Weights of a small GPT-style language model, trained from scratch on English Wikipedia: 5078 steps.
Each number is 500 + 25 x the weight over its row's rms, rounded and kept within 0 to 999. Layers, rows and columns count from 0. Numbers have three digits each. The size before them is the row's rms in percent of the matrix's.

# down: layer 2 MLP down (transposed), 256x64, rms 0.143, rows 31-130, columns 0-63
# up: layer 2 MLP up, 256x64, rms 0.215, rows 32-131, columns 0-63
down31 102:531500537509535501524535457505447571486493528535493478450511475499495506501490520498482486493519463494537466487508474485525483484538474504517457522438480498495480526494493505483489496493515517
up32 093:494512492474485498502523493465524478497502518470487509492462495498518494498525505509440455473535533437496511535478459437490482471508483503511518520508483482464482498468522452517471471486497469
down32 083:492493486496458532490499523531543545501514463499507500477540532495510487494456528487570532514485457522502523502528519510503502543484516493528519527519477511506512495506488491563553509483510485
up33 108:460491535493456470473502485543497477511494516518525507503454518462435467528473480506546549502525509496492466491499495505480493495508507521476481498505458504504502430486528508494478474500520484
down33 108:476496499490459515523495494490481486496467521483507503445536444525526538489499525493455479509490463562471481508472507523468478453498510464506486528532522509485499541529528493511515472501484490
up34 102:491516526522441471437503495464491495524494490509482485517488485459506491496503504552471461491543512499450485480496506498506522512530526549508507515503496520457477482489513526509471500544503449
down34 083:472500487510456466440513517456532478547479492472470557477462490490543479480501518500518514494501516495510520495536526497491511474483481520493510507485486501476550504515465486518469534540511475
up35 092:511475522478490504487519554528487456512501479508509498520488529507495500482501467514547524526517487480488509570448506471483498544531524493486511475532504530502503466469495477475515490487450457
down35 072:540512530521495502514503464499517553532482504470510498464479476482473518483511445531491490487466493519564521498491504517487503491492522551450487497496484482536459504498473521484475499513515554
up36 097:450530521504472473478495512483511455550525479517532512497487518483501462489486498476504497479506551526459473530502472472538502492502533524477488533535545521464464511499527488470519494532509503
down36 085:545481483501513532467473538496494515476495501454494512468474532456500522515503536508547503533509486512563508491495457473488529475510495500482502472501509494548486509497520459487477553464507504
up37 113:492498534476505504519514520539519457493463490481504502548505498474505476521522474538528506500539499532510480491464531489498493528544474478461492510518509559445505503463524473509470462488491473
down37 092:491460495521529490506534487567498532554470475529544488509526535455468529520499510542509526506513483501499504520506539490510537507499492502512486489499537540489541506504497482537498476461484515
up38 077:524513474504504467552491532514485514526510465499480447495445498511448469484480519474480502503498515501468482519487484525479520487501534540485468511505522469503488519542486536487505480524460551
down38 092:485482527477480534470520476506540482467461530490487538550513526444530506529497497477523488497520494444497483495472494490528502513502479477519492494514476502459492451468508459527497507510527462
up39 113:523485522477447517520509491526530484483452485504475468484502512505485496510533478485477513466534509473469520504471564464525450500513521529533527519555503494500480494489525469482532472501496495
down39 128:522498515483503553511492484528466479481460467505532474491515481539438522483505519467487489508505508478487489497493502537488469489517474529480475524521509472533485467551520514462553534501523513
up40 100:455518518506486515457492500472535534554491462511491483516471519497458488478507501529509453510523552479492487557498482484476489546500530515521509489520508517468445484501478525482497500493480525
down40 090:501525525476505489535512497512490536436498529507493504495508527517477467465498500499518537492475547485516532480497526483545556499498475498469527483486461506515477494531534509444464518512535498
up41 087:496501511524522472526500480462481506519492521528528513475487489483515504551530497528500458529527540469501536500497507507503524507524469495496437480531496465516441488509477493494516466512446540
down41 099:552514468486481505487526503551539503501519482508497466546486526458468515472506485488456483463496490487499452505481502538489499485490527538502550514476510501450516520508474506513508510538525469
up42 100:453525545532485502458529495521541473488494497538523498494515529452493507529524483487520512506506482501475508504472499489541488538489513471547525512521524507486496508477562441493506458497503495
down42 110:516488535494485494509515464489555483522531503488467499504561499483558494470520478443532483492489466465505497488493493491467494522503515447544479509478532511506504522464520498494540507470502508
up43 105:516478529503531548484497512523521481500500470520504429509484472476513514500523463493455545485544529469490495502512509473550505479466518524490489511536499545462482486469483516487509485485467507
down43 106:473517524471493526499459554467516455502464495455489524539505525485562530479489512490498505457472495506529528509534509525513485544493489517485499501504510518459502467486534450500486504502503490
up44 101:476508508506488514534557482541519502499486514474500483502467508493446523496468487504499482564548507476498473512516528492532545541522506502491485538491529472488435514518509498518503493527476487
down44 094:465494475460483519477490527494508513481495513520545546470538495447494512488478461508495493478489520490502567503484485503481500490484486522503458496498549496549480518537527489519474496536539519
up45 106:490519509521493533486520519534490494490469487467513429518501490496450488552536455516491486495500521468499498499513467484525477474499473508473515526494478518461474485490492462487552494535539477
down45 098:478501472492474516443468477446462480502529482492475526484516579495515494535528494500533495527484459506485485490480514477510489470497502501445507525508506487498520466457468495510503526500511528
up46 112:497446488486448466529531472485496494477477517498499481533472540509503491503483504515576505488520511474470476519491518448503463532506515477494512504523494476455461480492513495480506465511468479
down46 118:454461468511490525500528482478535498517541494493508519453477500490487468531461468470483469501541452513507478492472496482487486498517464450484503471529490511483455500532540516481519505469495513
up47 106:504463511499446484517561483535507480506502488495457482496511533493477480481490494498540454474510481520492497507461504432529507563548512516492486526529525506504489491525482509496503502506491466
down47 086:457470548552502524484524486518489475494480532440523507483501548442494495460479500481504509521476467523519468501485501516514478477512521522526490501514519456469507495534467486496510461515491500
up48 111:491494523472495546506522487536525477512479481502509501504485524465504464486535460514461498511548516486452466571465496524482531478485508499485511495542506516486487475475524510465461493505491531
down48 110:495490538530509484481492459474488466513477503469474456501490511493526504468478542460488549483513468513487539489489530498485501529470486516539506492500485524466502471466495496581501523503487528
up49 088:531497457525461487481501529493508495528459500462449468513475482474507519488540506520468463486501521457499516509490526541483498477514479510526528535517465476480492535445498515519536476519496490
down49 086:472481524476483478465481490511539511524554505490493556491496502480512482493496492482553475495513500518517523479522494542516492481483520475522525464467531493521531531522524439533491519474512461
up50 103:467520527517461500479500544538504506485470482478504513508483518438455432478505486508516522517531516504458497518501474515485499493544490486523463531504532493464477520516516508484470469487472481
down50 077:483487523552526471477519488492440500516524472496484484556502484447526527480518474492499505508518506485492499494514545506527503490529462479510517473506465465510459462501490491476544516543499529
up51 108:515470508482503467522518505535521493503480479507484490548467489499489494502533469476533514496552486496519449490478545506524473499511490506487490559494515509450451487477516520453460502541497504
down51 118:491533522468514438512469474481494465515512478474486515505498493456519521499528520506527504518527459528494490518492569504488501513498491508529527495514534482465500453461482516530455511497498546
up52 110:482477485514487518497507456506522481518503449537518471517461502482479497475490489510524508535525510497483484500494465513561522457518505494447479547541522515484480469489508517447539499499472486
down52 104:497503538488479492532587508488519503496473502486541484494524507474484485511520535523479531513501501479544527477516495471514530518500514474513548491500476511530504498479489503553471456478485455
up53 091:456460492508447503491494492483504507520495508544516528504465496471490493524477512513468481508519539472486473508516488504559476493477475530471470496514503499492438493489548517455516483529492545
down53 101:539542500518540516526534471487511508469471489478499454504519509476528528503515470462505517482479461504525546454480477500462512506529535496533526493510508519526528518487534522558510496491514498
up54 116:516506511494500509502514486491520492521491505499504452503470515473474466473488510498460489517529492448445450534465511481483545496470511460497482479515499501481475446500523484476481464537534460
down54 108:509489527460488519518465505526528536503525482494535522509517500492445493536510510439547467501521544526515477513436510483495504482457469511508509469507502506528488538510514500478484493481494531
up55 097:485470550456538551440524480501539490510465480455511507517501485462507493557505522518504501517531471506485482472490517507482470497482501479486512476512481484492525486543479467490506500467490526
down55 085:477519495468521523483500487440487515515535477525510505477565514494494485509493536502485484530480506490523517458473526513497536509503538512509490453489474460518484471476506498490503580496500522
up56 085:518483505473475485490542497502516476497500489524446466544537529491516495493516481426497480471489517515484494537451503512495465539509534474495515507493484514478486479483529497474506442532511525
down56 093:481574492531496510474468472485553503480534506535528541475504505480504522477492484486473461533520483496541549463492489517487488528508491502512484509471516520530491475505534484525494470484510465
up57 097:440441516497479494509515533517505474533494526526513513509481482466522485520492497522515537475495478534490463493445509477496476527495527495508534465488525524488469509489492446512492497501474443
down57 088:500472496510506514481448437469514474496542521482485528493544472506551518503474493505468492501496497521485519517467498519489458530505477465524487504489465509534529486500485479469479546444497495
up58 104:446487515482521492437536504504505499484465487494519528482484491448474487496496500506520482492533487569495482546481492465523473501473476477468501456512484495498495491508536487450515507480483530
down58 109:513512494488489532473528523489469506551478493491491498523560496492471526481519514533535480502493514495517558518524490493481512519462546510471443481484495458451494491483502518530517482481524532
up59 105:471484504483468484477553480481529485542469542476488520520486461489497476544474501504541483499506485505490479491506539463491483518506487438503510498484505496476468491504541445475518491535527525
down59 101:501461501529511509508521499514472505506535462500472462540446458486496510464501512544468486520506537504486442508478506498476468514474500492531468497535483514489513491564512512481491506489539527
up60 111:503457486483498494483534502565486462507475514487509489524473536487485491545533513513503484440510525471475513501502506449492461517515514472482472519542464511496506486470470477548514488519485485
down60 108:468477507523496476486517469479506514533481529495470509498440525523524471486497526467530443519538517532538546503532467484511512510496530531480506480487508491492490495466475477475523470494494552
up61 114:479512511506491486516500461490522473467467535456486497528447514500513495513471498467504528464515487480467472481486507517523456511510467500496493527533473457469492493477557492471524496543472462
down61 118:479497536528486561489486513490505445482490505526506526481494528498455491506491516472459474486502460494491524486516502535440491504512495510503508483481509479505507429500472490491523495467447462
up62 089:476508520518517541465532527476550448508490495463484496503476447477449507496497492511524519538553530492527474487512500499496502527485548514500521474512486491491449506507495458476529510504490512
down62 100:534439468531493463514502453495485522526486470484514515564508533526467531486472481532498497485492489492482472475492491494493524515546489516466502503492477488492519454532517496454503526524530503
up63 085:483487475500507528493517495490512460510500514448520492490522480519499434508528466511488483483534480543507455532468499451512501448500512462498496471512522469494499502498550467484520450504508512
down63 097:478504533508519490507433488469532472507498505512476506499519491543567535506510540486520497496480500467475531486496509506507503523483519509545477516509517568512494550474488475536524496481486495
up64 098:516510513530453530485501503487492460559477534518499508547506535484486460519521502512517519541504528494474522499474491486541485510526510491505483523543524486492463496439538519476518509538483511
down64 081:513497495532497531504506489456529543524491485472499504485537511463509526485500533539517518507518460507476459507504519539490507512527502470537514532527496486494458574499506467470512478481544481
up65 090:457504556488459499499526491483502483487523508542516464528512506477504437518482464483510457507505476483499498474453526487525496480501495470536539506498531551493502490507556478487489482487520511
down65 080:510512497495471505485481456548516460500528509501521476506485462518499524496512470486511491486506479450536529498499505502509473504485531477597534474506493484528542524506491511499471526503531473
up66 080:501500508475499463475494527515526518506501504497474472531504544473490445505557481507486478488500434558480521515469508468516455536497518455481498535523470492477514499488484474505512475496511494
down66 073:521533490493506490522455510499540552438459496502486515490510520517509494502488504519502515498453444474511537479533512527478503558489494541509483532495490491516466495503540530540505500490486525
up67 092:519526502505514529558505482535540512521431493491514439489502531492498499500530474481471471532512506491506504509491525540525510537518490506496463540545496489474502486464478516449500490490513495
down67 096:467476482514502527456492538490480491473525502479489541508486474501504513506492493493459530505539475499520510493479515537497449460473465517452499467457511537515510562543517512484483496487481504
up68 115:496482528517464485538524514511525490481486499483471479516498514452503491484538484485467506470512509502483498474480552486545499478503485470516553497511502544459461487484540460499498440513527482
down68 119:523491529461499500511528514516544466507539519524477493490516504457545512489480478526534491483541470473529509472517467489490506491499483467505494533488572505481532464511502486537450500512514507
up69 100:457493517466475486503530495536506466525476514470497462514463532484445463554486466515484525478525484492488488501459509472513484492509477506504487534524486496491449490512522496495529443503478523
down69 126:467475510491484534525534481491504506548462516473545455527461556475494474535502483490539490495510525524515469456480512489511515493467457519481489509537508512495486483480475515500526458479498505
up70 128:508440478490477483471492485519495488524467509496517478565462525487484468526550488497533488453504510471485501532486511507504518491512458472492488549530494493478460480461485499499525490535523490
down70 146:492451524479505468518461502490525531521509538472475519495472485459541441501534486496570504504508505530515514530497479493501518504493498509524547493483512483478531502458501510532509514459501531
up71 105:517493532490469457483499496475505473524484535471509488552484488474485459501478475476508478492538512515503479507516513554512500480509532464512475536518455498503501481537507462482538457534542502
down71 094:524505465490551467538502465489489495445481511538563523515520507520495525467469520500488497465487539477485506463533524499493496523486505501496510529493495466519480465542533506478478520516536486
up72 102:495520517468460459489542531523552471524512545488467513531489544505492487496483446500509452481533536477492504531480509467523534500525505500492518474497481492487473484520536494490511465516501528
down72 113:501528481500504504537479515511482554468455511507490545457521463487518522516462491484480535490472572512528495499510486506509450503492478463523492504484524532527500539475515512488493502508498459
up73 099:468519543486502518484515484558494526490489487470540513530484507505463452539514454501489493532520491501467489534480472453508522492500504499467457507526458499496488463459505458508489481484488518
down73 120:482480495493454490524521475511470481476493495513478475493489487508517490558516482500479519487497488519500551467473542548512490461499505475473541506483563478491502445475501519508521511541516533
up74 099:444480516503480476489526502564517504498513480503481507496481500502496490486451493498469500486509497520419504503444520537549509484499482475500446506510503497500492508520539536461513471497492495
down74 081:471515523474485496499475518515460508505476528510497499512527523503509477490468507485494505548451548507516516472526468472502496493519541504462535478529490538493510446520545458517459487460496510
up75 096:510464490492461484473511469556526480525469509513494475534497537454517503533538513507510550472508460483471521478471529497509533491487447485474516523522484481476503482479537529516521493507515499
down75 106:506486475492509488523464537526518574518555505469489501507485461495521487486519464498538480495504500511493504548557479525483518524493499520515526533482534499499558502491496506525486509455503508
up76 119:528477491446500520474530481540530457501466511468495464523471490497509486554490495536521498500541480455502457523457489481504492540475495507484503493500518514456498497519463504497478449495496499
down76 131:516488506503492522500529534466494482477514476473503485475511534486473447478506506504541456568515523519506476500538461474454528520466513491484493495533499513454478496517457490504470503494465487
up77 104:446495506456450512503499510478527463542487509491474507545450513501522486529511467513520490525529539526493449536470481523510470506492517502510499512530503506492491482475523474502482449512533523
down77 108:462471484479521484492479480489458528544505494504484513525497541535494454491526471488467510509558500552505507514524543488454503503518488488476508471500486497446495463455502529505499519490523515
up78 096:513510522502504500520511477545534479451464503531477500541499507489487517465504480506521512484500510439506465488518536485509489529487487484508520523526540484466479452522513511467509489574475480
down78 101:467492478499481515459498473458531503524530474494524522536493505475511536476571521504531460497524501502488532488512489503477499511473486453457493477462521507458461501504479513504507497446510512
up79 092:538512507467516556521525486498528498523479530452522520507470511489490511531481499498498458489533472470493447500469530478497545507493458491499487529489509461499506517494477503518435495508475468
down79 105:508489506524495475510503499497455550496550482538487474461489510490504498487495437434533518498502526495517522517525482529519473490500492514486495528487501509497505561534509475494540533457521489
up80 109:457438474519488509506516489501492501472438515526512476515454459498508476506484490499501536471518482507453498529489477490508505514525504480505493535525553558473490514488492486497538488506456516
down80 112:467436511518503504521538500456493544525478482542538482521505466450509521491476523469485511501506502480518490458524490517461527508492467497472488503493519505505480542515515503537481526514464462
up81 100:483476488471502493528503510495472483498468455505475475521481517446489460513493512443467504524554473506527485535485534509483545506548511451541506480512518502504491498486509525495485461529491504
down81 080:531528549503487480491533504493510514505520458454458518486538510516487470505486523474478480496542456529497468541528494521527500494509487498518473435492487479484508543514464536506511521497515525
up82 093:436473512467493480494484467489552492454471473499515512498460476457496481499520501467503537497518471541472485508503540495478511447483489488520475547499533516487476520511507493544514506501518491
down82 081:519497516528517493519504541476436512509507446528524516519541488510543550537482526487523520522528471492516473516529500495480486490534475475488500498494442483532544508510502530507486489520494527
up83 103:452511561481512524485484552518499475516502491482551509507508468493457471531519486516520513469556499559466465479476501502496534480481531517479485482520488496507495498458519492522499496478495509
down83 110:495455497505476531516551469527464492510487496516500468454531500498497473461514507501469496497466504531530506468492491506488498457523511511523445501531531475475526430519514493494523476467491499
up84 100:528488509447478498544568567531500508473499485502472494514504510453485499493502461467481484481478530485515497518486507466509474493530486524528512505522491513506490496536539544480495480531477475
down84 097:490523490506499513493442486487515510494478506488573569490475472491454523491473527482493522482528468512468526446471501541471517496532468489493499508515495522502505495508537501494475536514490485
up85 099:544519512463503476473542540470540491505481469503462487535517516497500477489513462558496494514529494466467506528491530485488542534523510488530527478500432511477506484499500492515517479489518486
down85 112:486506512483467512510497500507536514518491461530480562480497463481571481502469514494515520485494495474517448517502453486498442522486449476527506504495497500540522519468515526505482498515509515
up86 116:510523507474502493524546502487508458533484517497527500528481511498491517508500486548513462512505472469461480502502512467440462545493470487483509516521490473462498488489494452510449451498510463
down86 136:488492454509513513510491504447507494471517518483540492497512526469510490514464510467531447512514506484518518496503534519520474504480521511471454492520518512528443465545517512446478499451491505
up87 112:469497528516463497462516507494534455511482517483477495538469479483467443527485488487501559516489533501495519503481531515534494536500533536543536492516508492471475524509515471483540482514511484
down87 112:477499467517459444520485490466468539507497493481495545509494538509483507523489493528504526483557490485479503490431509518508491500526496497473500542501470482530513525496486528471493527485557514
up88 094:480480531470500487520522520488535495490486499520520491515501499489523479508527475491471529522538474551489515542476539406465525495502482488517526504540497512514495488544516494519509502466474471
down88 078:503515497510520516470501519501561548475456511484503503490511501491568459505497499465511493505501474554533524502489459485472504497507499485468480478525474509499471509505500483560513511440486515
up89 089:482496514483491538477526501565488468513475502512475493521468499457462493515499463485534502503547484476468480537476475503489492571533490475512513515523520496497478465501488495472486445505499493
down89 134:505517518511492519520575498500511508528462454520530490473475526471489498492459510493522496502560518481486426503495509479471538524509462473484518513543497495509470502510487513493507461491493490
up90 085:457498532489490543462510514504508528510452439454450502509481458499498477547499511491536490475508513493486482505486510494524487496478491453554537505509494447477486516493515468502512492497496491
down90 094:509503494509513519481454468487528508467499531487501536491494479560480543468477482497454507510513501500509522509495478534501499497478505476511499485488485491533524597518505528545499530500533494
up91 108:508459510476523523464513530522502496502476460482472481509464475506487502506526491531520501475554490505463449494494520447505447495533484453501511493519536511515505499467541447487489509499506495
down91 090:488531499463482533482491487491504556510483498486515518463471520483481500532516511495497533459482509509464512537456471493493519522473536458507491480520498469479460565490504535502529496504503550
up92 095:488491510458467521478508524479469507514496498482501475533498455499516470519481506535468472519534523498481458514517490445474532541546518493470519519526475537473492463499496451476468494505520496
down92 079:469527468481454503502454510526461488515490492461494511531529460469522525509451507475504501470517474537524521481519475543494464511509498493502478491457504500503491461481503559473481492489536509
up93 092:525463481490480505516527526513530493494479518466491507487469517505487424536491484489527539514522507557494496539491502477466452500479491484496528496523470486495500543519524458482468503490454498
down93 088:467552496508461530479472470500547445529498522501475492472513506510489503469517491506525494501492478465516526476552488521507487472483477474498455430487518490469543502484481492505517487514516490
up94 102:523537515516497540537534479502499467514487463491528486521484523507512475538473489498485507517540511486496447546488472510521466504514473496513506541512539492503463481462536494489460495554525477
down94 098:540474488517491530514484485480470454527458464529499466494536495536488478520521528527488522533479559509507525492482517510476460530516526487541507467471476481474526502478471497507478492475503529
up95 106:518448515495499463478508467526507497464461513484511483515490525496512507537483448503486539492540493487483490467527543478514457523463528491492512540513508465485494481455452495504501506537485470
down95 107:490488489507504509502465447544528505525493524502457534525480543475509527512531511521527482505497508502500514528528482492492549523492491497479512538554461479507549508478494482539527502557509491
up96 120:459517526534521549460520532471507484554516491479495468521484492472493471510480454530494507528525545523476481544461486490518508476471519480506466522534474501478472519510502467500522507491497506
down96 106:514512480495496441549508504471494524499512502421472494502518522521525499491461497486519544501487484498541514493526481480495478484577519494479497525520459490497485481486549489496506503529517497
up97 087:443507521470499499528528520470474521549506463513538488538464510507459474519479483519527485468509553521481480537506518465524479516519539489527484474492497519515479483512534492466524506504492524
down97 092:509475515481492504516436453494413516455493503505453499490500454498517511537475515487496497481485500482497525494497489506513476535509451478499532517534505474471495496492522518518461529508505526
up98 098:526466471481524512493520503515529486530497524504498457502517482454523490516497482517524488461528485512458451541488482491471474538479550551481507537522512543501476479528476495486482479468494503
down98 087:514512503490540515511462490484555509544472493469510501488504481474522516530482522470525533501516467500550472473517474487547468515481535505517547477477518469530501481529493459534502515481508525
up99 094:501488525475472514490510522506495484503493516449489486540484488497474445507557470514468459482526519533454507536496500459524494536503524489488494478502464518462468459480521478473519489502535512
down99 109:462480499442481483552515501536431473508504496491524515523484505547532546493488491541470533486505506496524497551490488507512508498512514503517482509515508500519518456493536532530480478479473502
up100 111:488478491496522481490513558525510480500491490518511447511487464465494473522557466474499523482544484531444470501488534482474493513493489491501509548513481526490510516506550491464537483505492523
down100 080:521473488511527462521473488549498505527515499524556491455475530449538505492502547504474478503506521520539454484530495490473498519490482483505511501496527509482483489548467541484510529490528487
up101 098:503518509446509480540575520525513496474499511446502498505490510512514481478504498505465503501502514522514502486493547495505504499567511456485484467521533519506493475549537499500515459534483513
down101 089:516523495500499481538471544525517443536461528451506495445531484496526527517475504489474521495533508517480509515484484470500456489526484513528525474493493544531541482475494503497486508468489472
up102 109:485493526509495521495508509501537460514467504504479478581476455472467515509534496514504508486509530488487451536421493530476491511524509503504528507509478526472486524482512504456508514500512494
down102 111:492456500498516516458508504519500531507466498502528502496498470481503455497530512459556486519539505500492487516521533518505532492533542490551541494485503502476472431468515506489536507524522503
up103 113:512499509487485490502519526464530465522461510468445462515477556480461511487499475552485526497532518493505469520506501489503483511496483480507519478527467481480468491457511487518501443523543491
down103 145:519524438510508477460524528473532502516526480471510488510455533476496518493505515501537493537490512454521465523458528533476482489481502500476494495462472500504464486496463557505519505471514494
up104 102:499430520487537501459535470510554497504471508469494476521471504509501470491517473508543527511513501501489489507482486476503469500494430446520529521528500474513494513519506452501511513529499510
down104 117:530499473460494503509466484502548538520472490475494501480552514581499500512520507478523475496514487515511511463527526536510511480486532507532511479509526478500523438511526499470514499467520514
up105 103:549506520496503511506525494508505471521455487490490479549471516466506505497476493515497537479503539467461502559471518470478450535510471550501505511526484527477495457504471487463508500482498476
down105 109:521506474489541541506545528505544454523441463505488470497501507467491525478513536478524471519521506524508512505498510490474510537515474510505534470560512511513446480500491515529498497478494492
up106 096:491509530471524517491506532512529472512456521463534491517484472512513508500493494537494500509515498497462485499491491455501506535504519460483535522491445466465454519479520458513451462515489460
down106 101:522496469500495468476503492514494533516526464512497519527464530541494483499495536477525519473506526453522510501515523513488497530525517488524463477557499513474503559509511568510504520531532522
up107 104:461482568482480509492524461506511488493526497448455468518496497477503503542495501512462522500512481465478469537484457515491470535470502458525542500536477486505501507516515483520469485495483497
down107 066:484501547459492511529504491498426513493512504488538515507528509497490494499519513533452508493496483527496477487498493556497443523522511524530536476469510467493515559511508538509505500533505524
up108 100:447508548490527537480478510534488503506483489510527476517497461440447503493476508490494526510511498509468439497463490505522504466471464496510465516496496515505465478503514530468479502529462508
down108 096:491482497512508457498523540513527544581451527476505515521509558517518474504503500506502489510500514465494534500512516487488543519489506541506481511543492496506547491531485484526488470466491489
up109 102:538542531550497481512548522478521448519459481472483459509468484481462513506491514485483510473533515463491486459481519501523502497499485521513513516526477484490473506492502489491525451555514488
down109 135:496504535460489477495493520493482518537454486482463549506487489468470465497503489511515504480469529458470504480504507510498549518484493512523461451504508495497480421479485520516462517521486513
up110 114:478465535508479515477524536506496474497481536432515459515493457499465469465474462480533498522517516545524483481472521469509533502509536481507494489522495535505475472513505479518528491492521470
down110 107:510467471512483495534440490490520462517520518528475445478537466489490547499490512514506493494502442546505520495489510519513503486543535478478492520514486513476483440520484502484539511491507508
up111 083:492509487495464523473503523489505471510486458521510492496521539499496498541503487455472464547537462480501516526458518456499532522508504484500459487535495469500462517493514521485534503480559531
down111 084:484481566525499502500493484502507522501527483478489517488511534493524519481487505456471522497459482496537455547543501549529455511498479482506489488497498467527497548501528509483493561517515504
up112 102:522473513452505503497525492498531514483474499507518481487456491505515483513537477525524510450539479470473524494498558441485498495522506454524502468503494497488507511509528475503472436535475501
down112 100:498504494515521536472486483472468527473522476486487473481511465522510486505539521485547519510536552536530500515516509514495442520501529463535477510518495466505477530516497512492554516451501495
up113 085:524517492449493500515496507495455491519458515511470447508502533462475464538505517458520496513506446516492503510509528476501518542522526488524528491521494481447513509485523502503527439503519507
down113 083:491516524452454492498493462493485526498488490531456472471510516477468495526520529431511497517462480525531536541524527510493475476499474535513451464514508510497503518494476480478491525478484491
up114 090:525465464489489497512527488537501494554477500501488480539480531489535450500562501509522486522498499508462528489486503475498496516537522470509508528576465498493494485541501485519510504504485534
down114 083:545510489549527527493518491454545550509479474504546515455478524526480507513506505485508523501502472477490533514516477538484531462487476532478482499503520501498485507512505528479490520507472565
up115 110:521524542484490518472534496496501497543495508464453511516489491494500451480520493524527446520518524515453500508490525467488540508540538513514511481506443481484463513507496454493537483498512487
down115 113:478462512456435478537486536536506525481462487508474536488482456512516478521445517517481532489510525514462499523467493489503498494515493499507460517539491509524510519501544517475488496495463488
up116 102:494531477507489530527526520509533457551475502504443471491498511427490518511545486527485488533549477481500478532489503480472510524495474526468513501505518494470483464489476495472485514502520501
down116 136:496493440495503491491485515498496428487508547481529520495504495540506502487502530484516482487554464540492518476501504512464476472487489493457470472448488521509518491527531489461517509463507482
up117 075:504497510469512509508502486488526459485511506466507481530522471478513466479492447484492501514527479547478506568489502483468515496475546494477517503546462546546483478528518502504481474478531509
down117 082:496496489487534505546456462451524501522505497492523520494498504472569503516495532476499511513464512489554523501522475513502469525506497489517528462492472469524520468496497478558507521470472487
up118 099:482506483494471510480511504482525501506470550512457493506484485479453520496457466461470447549516485510475523539482497459557467517492513491507520519506472506505493511507539501478515496544505473
down118 094:532531501543489532507519509476491505542466500513441497483493513463485555545481467483483490527523456503508513523488478514503523534517468530487504472513539537496527502525480535507506526515469519
up119 089:488521521536473512494521479460510491520463536475513483507488487470421466495460521487520490555511544518464497529512499473486491532528511507516517493509483521494488526477479453486494491482480539
down119 096:561494499526464497540484496492519537509539487531519501495479493515525530518457479531481512460507511501494505496455518543514526525483482529511504510478497464518474555507518528470507548535518492
up120 109:521482518501529486491503474501520471473494503501497470538463515487496524484478493526517437470530537478490479488487491469502489530522539529471527510540466461467466497507483504505526473533450458
down120 120:465516505486478494482514463483524521484518500578495508462512451477476512542462472512488487518498507514509483517528490502509515468522470497491548474479487461529470498563505503511469505527476489
up121 094:459472503471456503533538523507516501499507496502487486476470491458487501509532504473488506474496508462496473498518522527486494496534469468496538485512508513534433493515564504463484456530513524
down121 094:551479480521534502505502486469486567506454523522511476513511472487478472482509491499476498508525547529547480503452507471499538509513480518474505502485477468448471526498497520500507534504492465
up122 109:520497516490485497504513524529531451525474506494520449516491503453509486508568484506514489487570487488494465516476511528476552481469515469486485505520526520482518515495496499473522453492478522
down122 134:532477547450514485478490518551507506530545508502511535482486451476544469502499506479504454530490526538513450507480488499504509465453501519515503488511520474509505512516483535519498531469517498
up123 088:488514516523472493518496485472511510513474502449507489505446522468445445504480508520525496473511490498462477519500507474511511525509516564501476547516475501527479445523480489517489536493489479
down123 085:510492484533485527484502495467544486487496487548501495479488511480553525483481552490496512490476490483502483512516517535475474506506459441543486509497539471480475553515514461461494470520493516
up124 098:501474487498499473505479474543515509508439476503502476550490479466497466514511530507518516444545490507470513527499502498503512558536484538515541515525464521468516511493491484518548510485516491
down124 096:472508485537496492526450488504502531534442497469522506474504480458543494510498506519512513489548500503501527521535478494511489498519504511452506538530516482518554485452494510527477504485471544
up125 081:529497499535491509524535492529508515462501531484522457485489553508471525482543499518457497505499514460507505484511516518450458475487460519486484501523555485491480502537481533503493466538471502
down125 086:467508527471474523481472516502534507489449486496502566560514479467511493491436526469531531487509495541489492487502479495543516517532502482498489491502489508533502484475491484497516532457525497
up126 096:518519508482445436492514488498531494525495525456478507533456526487459464501478472489508486488508516473494502513541505498478469552517548523501491528501495517500469481522480512499500505532538460
down126 091:471460489466467510531513493512492529507516508544454496495514477530521539501511489542494499479501472512521523502490537458513522491528513438511512499509493491515539488434505503459462482516467484
up127 093:479471488489456475467506543498527476489479509524496511518478465459479508481506506479524510561514503480475476473476534539534515464477493552486480491523525521486480460492507485525521464508478464
down127 083:563516489506484479542514454488465501528448476471526498468518465477528500496490530459471484482463509502484476488518477523483544507513507474501442498508507498522486529517508483474473484489516536
up128 093:512500472521518550483518491498494474488478522506464444518475532444487477463572503536492550506517494509483516496484500499511505495502457495515543486535469546483505480489473512505510474510496499
down128 085:504508458486485494460479487486453454455539475470468473476507543501441467459505530518511484521501472473499520526490511552489489456468487492486509483523487497485498519516496515460488517505499510
up129 101:548496511532452506497561485483512494481484508489491472496450490500482450520524476506549502496519497508476498493483487452499479487502478488509465520550464472472450503508516478474511472509503461
down129 125:513497491517470521521541513475472546499455475495528467525491466496458500537472459453508502513548509506488479522475495517479488511482457493506483502558503495492451537526521489462496496510500492
up130 093:475517502443436511535517499508551493474457502478500501529451514506486497477536476507538459521509494496445528517480496445511531519516506508525517505502530507493501544525503517514499505506484496
down130 097:508474553510519503485459521447510453465466506497490497488506506517469490511499517466521563518515482485523495471524529510544480489505531512504512477502560521538502509509510463526530493461504495
up131 090:524493496552479480508523516507507489517509490534523448513491522501507505471536518529484499480520505473453486461487530518510530479546471521476485524531484512499481493492447529490499447549542507